Part of a small language model's weights.
Architecture: RMSNorm before each block, rotary positions, no biases in attention or MLP, untied embeddings.
Training: 95M tokens, 5809 steps.
Each number is 500 + 25 x the weight over its row's rms, rounded and kept within 0 to 999. Layers, rows and columns count from 0. Numbers have three digits each. The size before them is the row's rms in percent of the matrix's.

# layer 2 attention output (transposed), 192x96, rms 0.0871, rows 56-63, columns 0-95
104:535507510472497522519494483482525509472556478498492477472516485519480536490484494542480476494516542509458515506529490482519536526494495493548491508484514501505492489540489512474509496470461514499462511459474502510496462474533529492496507514495541421482559514545531493497476516517491558501
100:468492522500505481480472507486481519510474484536521497477510524543467434470452521524467521526512513471500528528516514485485464486542516500538521515512517485439428465534511487531491519500469509509492482530486518449481536519501517520470483492497475521509519463510494504502470503534478487503
108:522499516474504540495488465507549515494532468527534531511524471443518510483511497513482467498509555488535495472498478512473511525499513490524532498521548463524534466504477507485494516499502470461451507479526515506515458513528491509489545508425510451473500539513491496502518501506523485493
097:549485478526464521517542537482516504470541522498488488497449489511549496513515510491469528498511500447518467508481505521464528488473486471468513511521481467468484482553498520485455505518533500483451499510499495492522455519511497505448479508523527506496528507490481525511499470451525546505
111:513509511480485552520560471501475493507503519476518551505495488496487468487561479506524514516481473456539515486481527493478523497501464515464471523494483534517489501477495503525484513495487534440485500516497444482493521541489464528469528507512480466501515533494555490536505495464511496531
112:518488498506526490556466496512506545508544466527530552496477471500476523508502524504471487484496548513553509519471551521469497464497477470508512497481493511492480472508490516479511512483516511482482521532524452528517477480456494504483549482499511526487525553494526455513474476458502483523
099:495503494519537513528465455513452474475519496520487538525530524505436518524496508501528524518517530495516548519484520452529525506514499517524472538486481542486523510500504517509484552510479541461527462494468488525484534470466509515470501522484488471521484507494546482492493478509476516540
105:465488507497476498478494497519491473502482497515521517510510523509521434510528457510492478505494503447558533510493507460494532497493470510543469539518489440509478489509566511513500549521484510451479490483480500499497515534482487523486503537487472471481495485548521505555510514486489464509
# layer 2 attention value, 192x96, rms 0.0843, rows 57-63, columns 0-95
095:529497466526486490519518496491482512472478483500525479503454512552464499533516476499487544506489494504514484495476481523444481496473505503446478479507530537467467436514524504463508542482488508487508487502465502486504526500546486461457505527517516463475510468468534542493497529469470509505
104:500470521489470507521445501496521518498512466528542488505533535497502508503517445484480490494523523475474519498510477453497486535494483468479520494516523502477520492505512549510490549530523468496467526465537495514497462495481474505495504552461468493474442498489538496483528523526510488559
097:534481552500490453463515527496545470513487541520516531530505504464506488496498476521489486505510492424475468460499480487502504511480472496485546504452460507527517443486473522533486499509473501486486503477490485478503504542489519512484497513507506478527462498486480478545479531463475462516
114:457482519488495547486532507433471499486486541502496498533530516511515500490523496506495493458504477470518504433502518471497484452486490518542493547468495509468505493474507497539450494457504504464485486520499506496510507509481515512484525483505546500474473497508489471533506450465440485483
112:531493499529494514531447495469497553516500509544519521483520540512529536511496474516493523475501506436535468485523506552491474475496511520488527522477491519464525496506491502482479484492506514544477505514505507496527489552489488457460513487542475494465456535524551484521482485485486525488
101:503513469512515555502539486476480501498511504516470471516534529523502477512502524531465528455501517501551523515488506521515473447513497493518518550578516494443486489508526489476493491486516484512505453520462506451505495473502547483483472507499493524511487460533513479501496464487496535504
108:475512500540479528516508518501449491478489482518520513535493535506501517516529476491483488498512494482532503463500495464462504463447444511508524556499521451483510490484506526502516533504521457459469486495498511494496500481482524518493511491457548458450531484494511485517502510474430478502
# layer 2 attention query, 192x96, rms 0.113, rows 64-70, columns 0-95
092:520533490527517523484504494490485496488539499511538499499524482495504499469482479550511463506565443525483448514491484464542481508517456507489508518508489533494494534523486538537470501507527488496510495491515461443499513510487490539522487543550499500483455483515499522452517540502520506517
141:454527470517516533533503495461498496526509499552476490460503495466471509497496473527483480491529490512480497532461476508525504508449507503481493504508491553502464528529472487505531515529501489506514446494530473477469466525546503497516503551548522511478543475462522473466512511465503496518
116:533493531476491514483489482520531494478468521476505522512499519524484464522535513496504521498462539471499531455498524502507512511526487484514520505497507479493566493472530501474500507471502482511530536540456533547541499485500498464476489465461463484496443543491482504535495510543553513505
085:549513515493493481439509519506473471461495489446523477519528477485529550502489526465528454497538483530472456521495477483502510507529470487508485457516511485506511547458503447519464520538501501500504479487483495536515535481472510534486499487490512508496457503483512523475500517530519498464
093:457524460505513526532519506463512568548539534530457490484520520493483476496502478536483510521534476507523483495511470498520488504475515510477487511497491517524436516540472514519520496527488490477495476487526478467471467517517498505497519550544485505484539487482485489445479521477474512523
079:528487535482513495491487463511542454481481501508490497504511490495461479484549518506517501494478514475500562457523495486509523505501483482538499495524503506522553501473524461427508512489512480522531471560457484532537491484488508467480480507462470479507453518473511497526504496501537483479
093:466512452514526502509507524470470525545531491534477454472501485487494496531477475508485519503518480530520482506505458500510475509468510514472470515493500508521430512515468540531508505529499484474498494476557499442453464512536490521489509518546504522498560494489497512481494507476490519521
# layer 2 attention key, 192x96, rms 0.115, rows 64-70, columns 0-95
110:491480493464461469493526497508503525485447552481512500509480515490504522515530500455491515521451517466504517459506507574488497445499505466511503479472502454462497469500532491489487486509481498514481501501497528561510539468506522496491524448465504484522549473492533501505512484511490512479
111:519516454494470539520500544470528503509552510531519462521533461511484498460474473520531495465548508484473508497516507459500545487532495535540503500517490519504514478479463483456500487492503473498490468488497487485471454519492485439498487513479472501508477516472444489519481504510522486465
098:490442524502504504462511484515509513472446504488488545503434528496525478529516529471466499532447505479517475490465498538493495473479521438515523490477504488462487504487544497499500505494434499528499506504483511518520513481515501510479523489514509503515550504536546496483528488459472505514
101:493472509460466523483518482522532524478491532505490518502455516534518464515513543544508505517479554454501491465490502519495493485526539485531541489488520476508549474481488522469543456479460477508519498529480554498513488484480507465478467494466472472504483509528473478497524514472506508524
078:539548477509502490521475557480489497511525472513513493485560462497496504469486480488519505442515478537495521540529511469470519523478493535489471511498492489504456508493483509495496531504555509480506460482506483485473487536524499514501525511528504526487537505466484480522448493564502469470
105:507489539487542491478509464530523498476450488481505521491432514528501446548533545497491499532477503479514479507449489505500503495507537448505516501490509494514506511505535525500494504491439507497494508516484511499505477474496496510470498491504529486503528514549489496476547532450465512556
056:522532497496520495528486540482491508519533465509524495488535472485499524485467471481523521463498505549489529519537514487452525535494495511476456518493490513532458500512502497507522525511550511472492471453496489510491487551526488518515528527496483544481488488463468512524441482547488461483